From a checkpoint of a small transformer trained on Wikipedia: vocabulary 8192.
Each number is 500 + 40 x the weight over its row's rms, rounded and kept within 0 to 999. Layers, rows and columns count from 0. Numbers have three digits each. The size before them is the row's rms in percent of the matrix's.

# layer 7 MLP down, 512x2048, rms 0.0692, rows 0-99, columns 1600-1663
097:538482555519501515521564505482515435484510510499484528500417481515564535557521481565494414551559466466498534565507492405531497521505438507489475532473520475502537518475493456483456511496533526
098:444468509480468510526550498503563486537512465494506469501500424509454546464532545546441542502512458535465520541514482495532495495501473503507491463461493469496491506540464468383460535476494534
098:477505465479473548503523443542490435525540466508494479457471504429436458458407547495543460555435466542498559513505515520454507509499465563470438457463556481478495509546542537586499513481541438
097:510488562521515557584494502495520504512542533561532473566470415567496484478488525526560505487510544528531548455506523510472528487562565593631506391524469512521533422528545419545546558513560459
101:504489454476584574479517470554475477487503452500472401516488479537555453449450550470398507516501494492437497527508446606533500491501596477491462551490478494474485462479509458446536525492456480
099:537474509458487566530535460464544478532512435533473476486514566504605560453470477509516410494498508505495510519487497530504485486471483521469485520465523511475538471477488505487498537533499474
100:541522503527523470565465491575470541459534492534508433423467496514544506530500579525570524498432475460524525483547539469507539568494505564502511539488522506457574497537439495474448536522521489
101:479444465530492508530521571568518482561464493430498510494531494469474461517511482621530487581512470436472526504470490529508502521418518457468402515451536487530464522482512477460451569539496576
103:536576457504528537487475423493522502516479506440512478488565528556502532519575498534547472521515454511508581436484526512542503481489418418532474510487534464507505506472497494475448493493505512
103:534551500477475532620467501502514478512534535403512455548451570517498493469546516479473453550532486509471460545491534468508453546479415559574430492551550538516521522480460438494455431512548512
098:502375563503508413515492500488451534450517537532411540498477518490525519449486550519533539432581439515482484406458468482464450429502528441438568566492528496486469426421526521451475507498453477
101:457473539474527563516441485472545529542549491395537493526481490400518503459502511514544532456459564562523455462493498520473483546406478507481494518488537456513509485482467513493498522501538535
099:476528526464514568525521558452536488529498505562469504530515605502524529455456535469484458466526462541500473457479507481509486445447493439475485549524530604538468489486497530531470487518564483
101:509466464449564534548468526487534443440462461444351489542509442529481507482475493558484570455497488521463462515505424535501489458513504531511560444504450416457466495485543470453486527476472443
098:498495503477495497401482487502511511541485508510564454584475570428453494568532545523531522477580432482440516523428510434467563522510518509455578639486505489497474517537523448503458470435507434
101:517534536492481499524515501553526493529535492549486499488504523473485452494464557499475497563565477556454547472478550618505517505534485493380524477480503505495479527462493501529508522529466519
102:471537484562535522436487545530557541575524412526472521537502552526605587545461445446486501528468478483526520482442509476508453527485487528471499525534469536503529482475510513409488572558518471
102:550466546478535474466473457506454529483476505538449462474488454461515597483466529471425520478509506452490486494543487484515459505534489505509494459474516474508523491530532403469474499536439521
104:468431576487436526518504476518466616525594438475460502503533479503555520498529451477486542482525538475594466529483504504461508519482591542541512480474533471509540488468479572458467551560455481
099:442579495544565515476532542522444467524422501496520496533453478482527464489466490465573552495549467491576592462472485538475482507460513562491517520520508515511545460471512387547476496519533518
102:509436546512501523414508481444535516447534508564548517513485452508422515527504488471522478515573467546476502461507573496542496593500486423472506520489447505491539536521498436449557505491476449
095:493507520481508461492557464546511536518475527525519494549496522554500487487512494487515435573459482455501571476480449549497560471541551481457495536520483498506470468533557521456497466550417480
103:473528538450522471471497523541495493505593524484484528481492530544508505523473486463496495554548509459492463538537521505504547534533428584535469444563488490508505440484523549522508572492426454
099:478477470516524538452541423442553489520506511544501499491561480498478494538490523554423505520447506517450474497479420446543489447434419467500516562511535500482558540431483511438506492537537489
100:533452557487496504535568530523517482499558506572506505493605502525512551468497494542533465494499455516454441521489483558458484485554494496544462524501511514526525512480489542548492421511508447
101:490448495536479552453449421486502522531523398499510491479465530471463518527559467583517550545469448439594387541548453470555523526455535487524446502595491462512579539553543432604519510562443516
103:475482469521510486539503536493505463474466478618552500527562484491478505538517541515557461504496556526513545458487511483506492532471549646475423486484497475499535535514555430520527556521513523
097:485542488515565528523436518520481513511520459505558487477453530518491528544499532525458466591497407482551575459474542508506466543499583517481562520450498515515481506537558479519563507500458537
103:469498516522460516543561371473488505515510561551461502483487478451519502535470536448462542550520495468555502539460470496503507548467514514402468491499487456533503529491444556393474528478499500
099:519464439531522523492489524431394490501463485573471547466524461511506511452504584452451480517532511487561525459534544551593482483527421509507529490483533496493435389517506509469538460531496488
099:471451502490543531589522450491564565493550505597531437548482531508417452591476497495494517554566563534497485472447496525506472506541474504553508416545460495468498536430513501540511516561545490
100:492556489436548506484483459494458524444473526513479483496486461542484462405556513448517513480523546500515499511485483514487484540403490530582495534530468496507461487516487499500465485520501476
102:452514520549506499546528455544449516510505445516531481495409460479439432520513545501524543489579575511550438475498520439537510474503508486534517507504515499535553455489447500467517535477512507
098:469456520527555501488476556500428554467485490572525509506555524512515478520533522500577475562500557490470552518501558466474458504475538458594490521506489526501525427483497445456449551487454541
097:501414436522488474499472560471534519498443471493428480461488488522438515460496533474526545456499503515483525464531494503484481482571568501579494483484530530553532505522576461558462465542542521
100:517528544521514432484476510497499555496453488484567500472432458471505530490507552518514482557528522539439531459491530505486470490529459472473529455558410474511552493442433485546574520488479522
099:575492467484475532524470458511452502588509519508494490479499484496431460527471496520424483436457456556455519491465487528478503526473483496446483503506550440461484521538570491449487498496599522
100:533517529481439468487506484471475443518544446473479534528517508497510553508512484521506480420521468434534520536496499485448472459513565437525518495474519464474473444486581416448539534500518584
101:460490499433493486411467513493506456536552532531537483479508516553437538520498545507414502464490512502506528522508475466538490515500598465487443522566561527533471498469528503500519499464480510
098:480466505536611479474526490406456511443481481539513524518438489513505527496486468499492458437529413501468490571523507480486553504459549517439561516413474560480547455489493516533488443515516525
102:527573529525428528418509544457513473574458483522523514492484493489492469582464479539436435480581503474559510466560443492508540499517485515527492468532569481469464446466536541451483531494455513
098:455514547529494499515459473501552467515509484481545533489530463480500456526492490538466481514458518565513496455512435500432507483534519575447450473540502497553395525516513512474518519474532420
098:482466478537483486497534471502476492408506498542529484510415435484460436447486449478459596550496465516576497491493463495451505571496563498553538538484480519518570502526576560481438550470546477
100:521480467584518552516485470520549545350453505613539505470443489545474550509500531495465496458468425469534505538522551550511498562500537443453450458503425536536565504548519397464466474486486494
109:525468463541531506532457505516448558491516490498519491479443445547528519467551497459462467462499550521570569488459560508482537549495541533500542471463514563497534520459523637566485507506490492
098:559425510453519523574481526520551470497492531471442467493520529476491499485533454485446477454568481492577507516506548484430520483505471543465547477478395499464525410446536540483492548401433558
096:516495472490544557517505489468564440455495526471498519454463525488504401492524446470579538582452524467564469479517486496433471472460444475500537502480566487500458495524469508385599478479521558
099:425509576496532468418514542455509580401520433482476471483453464490502464513541495475496501494426435452442530513499527495540449526601456482436463492500535554502580514572562447559406484505527516
099:504475475576504434462523485489492503530493449538463520421546447513465514538510519499392489465467552536506477444521493563510496517448462513377561540507554453537411468608490492546538511493470489
100:393523523539417498433510474551498471503461481442514558475482488501538472429513468486433498528514537488452509470459461434513506464502549450491559507423513499488516561517501420485459479530470430
103:500493461458455468510446501524557436445492545544421538520496417443492495560562429556469484526556472438493472513481516464513511542449462522535495507534506460487497510543461535580487590514533538
100:501474535496580458521494511557479509504555506451543456461447537453471437537479473462524476536504553515492505460524468483500474420518513505473435498480460541519535544550516545437531484523425528
099:499537466481514519515494524508539513544601545514501526542407537478470459522439444483504501508443548499543422468444542512476478538423482500425569445482503501486520491470524515566486506493511427
115:493452450484490424477495523452503439497578514508503451447469548539503503480493486534569496481475517546461468482518499529583445498516529549435530515445512493618561493465512521490410502474577504
098:537496451541424475509484573511551439482452460473407546591496544465545459492539455483486530558524481530490510461561465411555514531441488504482506517443463502489483489539480475468531426530432461
099:494519521514523458467460535579528518541499495526455459542568547463505496493485488451495480456536530445493521453494535475474439559492586572530514495573540556474506462492490486387475447502501497
101:478446536434476482517470470494506449456485574488483546528529495524466493517531502522423551483491502567478514492470475541512495452475523554510488485479497468480534511468515525474498561510466416
101:453474493439549529548457596507585503528398519521473435485521539516485493523508519490574490475475566545519475522517489478521513543478508511490500509507502495476506487484560468564492518538466475
100:481490455516413485533521501570519504546490527442531494433586535477521540523519553509481480500477505481478468545546544515519493519536480505484460441498443469497459506509449499525532500509455468
099:444510528448509487527472536558557481446496472539508480515476525508508469568553508523464506455475455478458523453492484487469545520514489447464551525489457537523486477453536501525498463473494521
097:496462509470538543473501531485435467457535537489477520539554476465580505441475552524462579531442483493513480553514490478393459507496466545447515474444515469493506510570449510404506413490529490
095:486493504506511441515466505610497481555487505499497497504574468498451539472471471500498460501454430478458497572512556417505506413559431539508521482508513454566478535472457474484510498538513421
102:497465495500552521508546562501462577422475441495484557421560469503500520461503535479479452454482527556468512479504509526443550500517441571518525433543509468503493433542466566454479479514504473
101:516477428524433505566576518513441469458494477449550518482457527519463530453474466484489491521535481455490482441477527514433506568447529466485534460462503486523508483453487600462527552505486451
102:494583527530487485387520516593569554552534510407548516462559490463501443448466479518529525485544436501510448509469458466486494570528520541482509558491426478521499551521519417487491459480535494
100:501511471467475489456561483473511433555480550583527484501489527509526551521496470455474476485539467503478481500513464527530519443496544513593525540512477523486450455544548523615433563502526545
100:479486536529500544484518538463523528505467485506495516425499573529503505474518527498512470466513568498516477499491460542545550452597469531563494517480598469538408552436545516538458485430495460
101:553499508533498496566485538439476496520412433481521520553564482545514479478523506455448515535456504486491559510503513458496522555497533460583393505505465514501458502454561556541421513504512568
097:524502517520506519471502406459535496467467485454548487468470541510572509483479506461521500462502490507447466510474494511502465553428549496553565481497520542530551526432486532456491440480542536
099:515564480391480427455480485501525478484486453471498419492480510498461435452551502489532530476554439507453455560492449493469510522508477467422537496488485428584551555440533423699438551490487477
100:418490531496568482443512468438526546546491551497580545456526473475518584548552517463534455533445515545472507500483512489523475454557504450485458593523508514458505563429468534524511484478534500
098:549460596478478424463523419457455526517541561543524425508489438511473467511515450492416481537501432515523494572503528482517471527504478465509461434560507504513515504437507461483476532537545521
100:468460520454521525544549529494458453569522517432460501484480487533474489544483489429449513505445459499484436480490572520423503477495487520412469431500514522524425445440421506462458500511504401
096:501557534468536500513441490497476551523537440512516503466503493501436578490543543512568427592448496450520566457521414489554585432498548435473468487563567500493535523581422420501502506485528515
101:479506482473542528465487566521471556532605519493482549533496437514455552479497446469531493557507468529456502484486516474493526552451535565422555512535517489505565563487520535554579474499528479
099:494506537551475512464478564465473532513461516429535524493558448444563452467477498517553440550454505458482439461524384486481557525488468519574475509506506521579492499553525414559489581525482518
100:527432462502532496542592569478420496488538563455508595503456520543456469486528492487532448458473513529503568498500544525471540452469584563428502478498481478499459454470536407554568407517425443
100:533539502409504497453479455493541569401470480486487449583522578570515474450485483486428471538464487482477441454542475570468477438460496561575535498479514505522513462544454544457467519510515530
100:505506486495491520431518538505496456512456491470531494527525551487499520518485518521427541495551497549486540472422433455461497513513531443481433453538490498508550516524522421573551463574535513
100:476488506500521547550501515559512553393482539505502508499491487525502523513500524463478558465494450432525408466529535514585527467491483496563492474512475493457467429446564498462511472493531568
104:456567475531506536425463510497567516543483529537501471485498559523485460489460513470495560526545516466561414514516459485480449512472515451498482483576435536462500516505409490520495454561459568
100:543503582474508504441515503367471434465526481474502455476541533485539436469465544472510542426491554493496540479464506506515505516530498421465532466511583452503485507499481550507484504530555483
100:497484491481564491564537532519470459458431514533482517490551474456442439503533501537447505441543530440493534488506481549469467511475473482529432486547484499484567535546503496531506528528476511
099:525420516504466462545472550536541497437467459543501480481537536492485510508493505460509490462506519524464575516470591479567542520499494548536536483469508480538574460519503429499480570480502535
096:504466429442545439519493461507473513469601424520499463491454428483464510501474477544546437491470563570530536496511490575413495479416478525498528434450449426456476521432485491567596485564494450
099:511471424421501438524510480487445472558498485505515436596508553555586485458464545596495518520469494504536484471471478528534488514525448553536521608469512490502577433504454543458494546452523504
101:543506444480520537511485402535467515497488456473509456567417513532467492521552543484469491565533539471474442549555442518516476525485433543526439447462401494475571472444469484464493408513493551
100:500508501529480535513483482553472498480552510450477405514467480522536477584518539460531558496455519452499452536470513485465500511470529530482493474403472517470516538472447488387468542546447520
098:532450509493457470564479507492547450544423477427571521553432441458558497485517501467487519488501499498528541536486518440461496442520479494422457541533549515456516496523414524499467535510441474
103:476487527516545528552525490513472512551469529477536538515546498492508518475448456509505502518476385507496453537486461572477533529480451534461512505492547496517493440564531495587529546544577450
102:523536459558461515511447504540481513485490508601456490491509439469534484489504438548532430505504528531546544482523509483513466552474434527448501458547453496465519535484457556418525470493559476
096:506565435463440526469465515505584547475483549384477517549465444538560488536537514584553374500506561469528504497456505492487516536479444556524461533521520474474450497512503569412542592455498488
099:531535482466513562551515493498526495502543553478597563515413481525472539483537465502560557410501516497459493500520457582552582533503570500479583531521594496496543534516445515448515519529433550
100:481401508529475541565530537504524490477503495500517429500489470458504516539542436522495546487525521563538503500564470510562504502453462479501420436543523503554468495511459505509523455498558479
101:527472490463500515562541505493496524534469502545406595531523484472506497483571505486472500410460501450464485455376425479496513465484519495464411512514457547539477562501469556493498532498514473
098:500516495548450449547486504443564533485507519532521459427450432441496528486529482592466561457607538488518448483559534517485511439538476528433564457482510475494561497521460471502504470538564518
100:482371510424510478493496488485512466492470470489429512493487470507489493538510513496455442516524483429497518506510550502490507474466426532505511550586472528487528543503530558481490553527521562
098:483451476418507513422509467465469453472504500515506477494574559540497441486493516472503465537521469554496409511508531462471493523489462544473406529453451559484441515520535462510442543467470460
096:495556536502457528546470510519483582471444496433510516467471562501478446497533510588491465502618487545546518518538464459524525551542398533525497499444456489452451470495497504524553499493473446
099:467518576580532555441521488489553494472555546505449432483520486555454557496478454489479557531541530502511447468464466522492506513572531510465499478407586515500490524464442567510525533502504488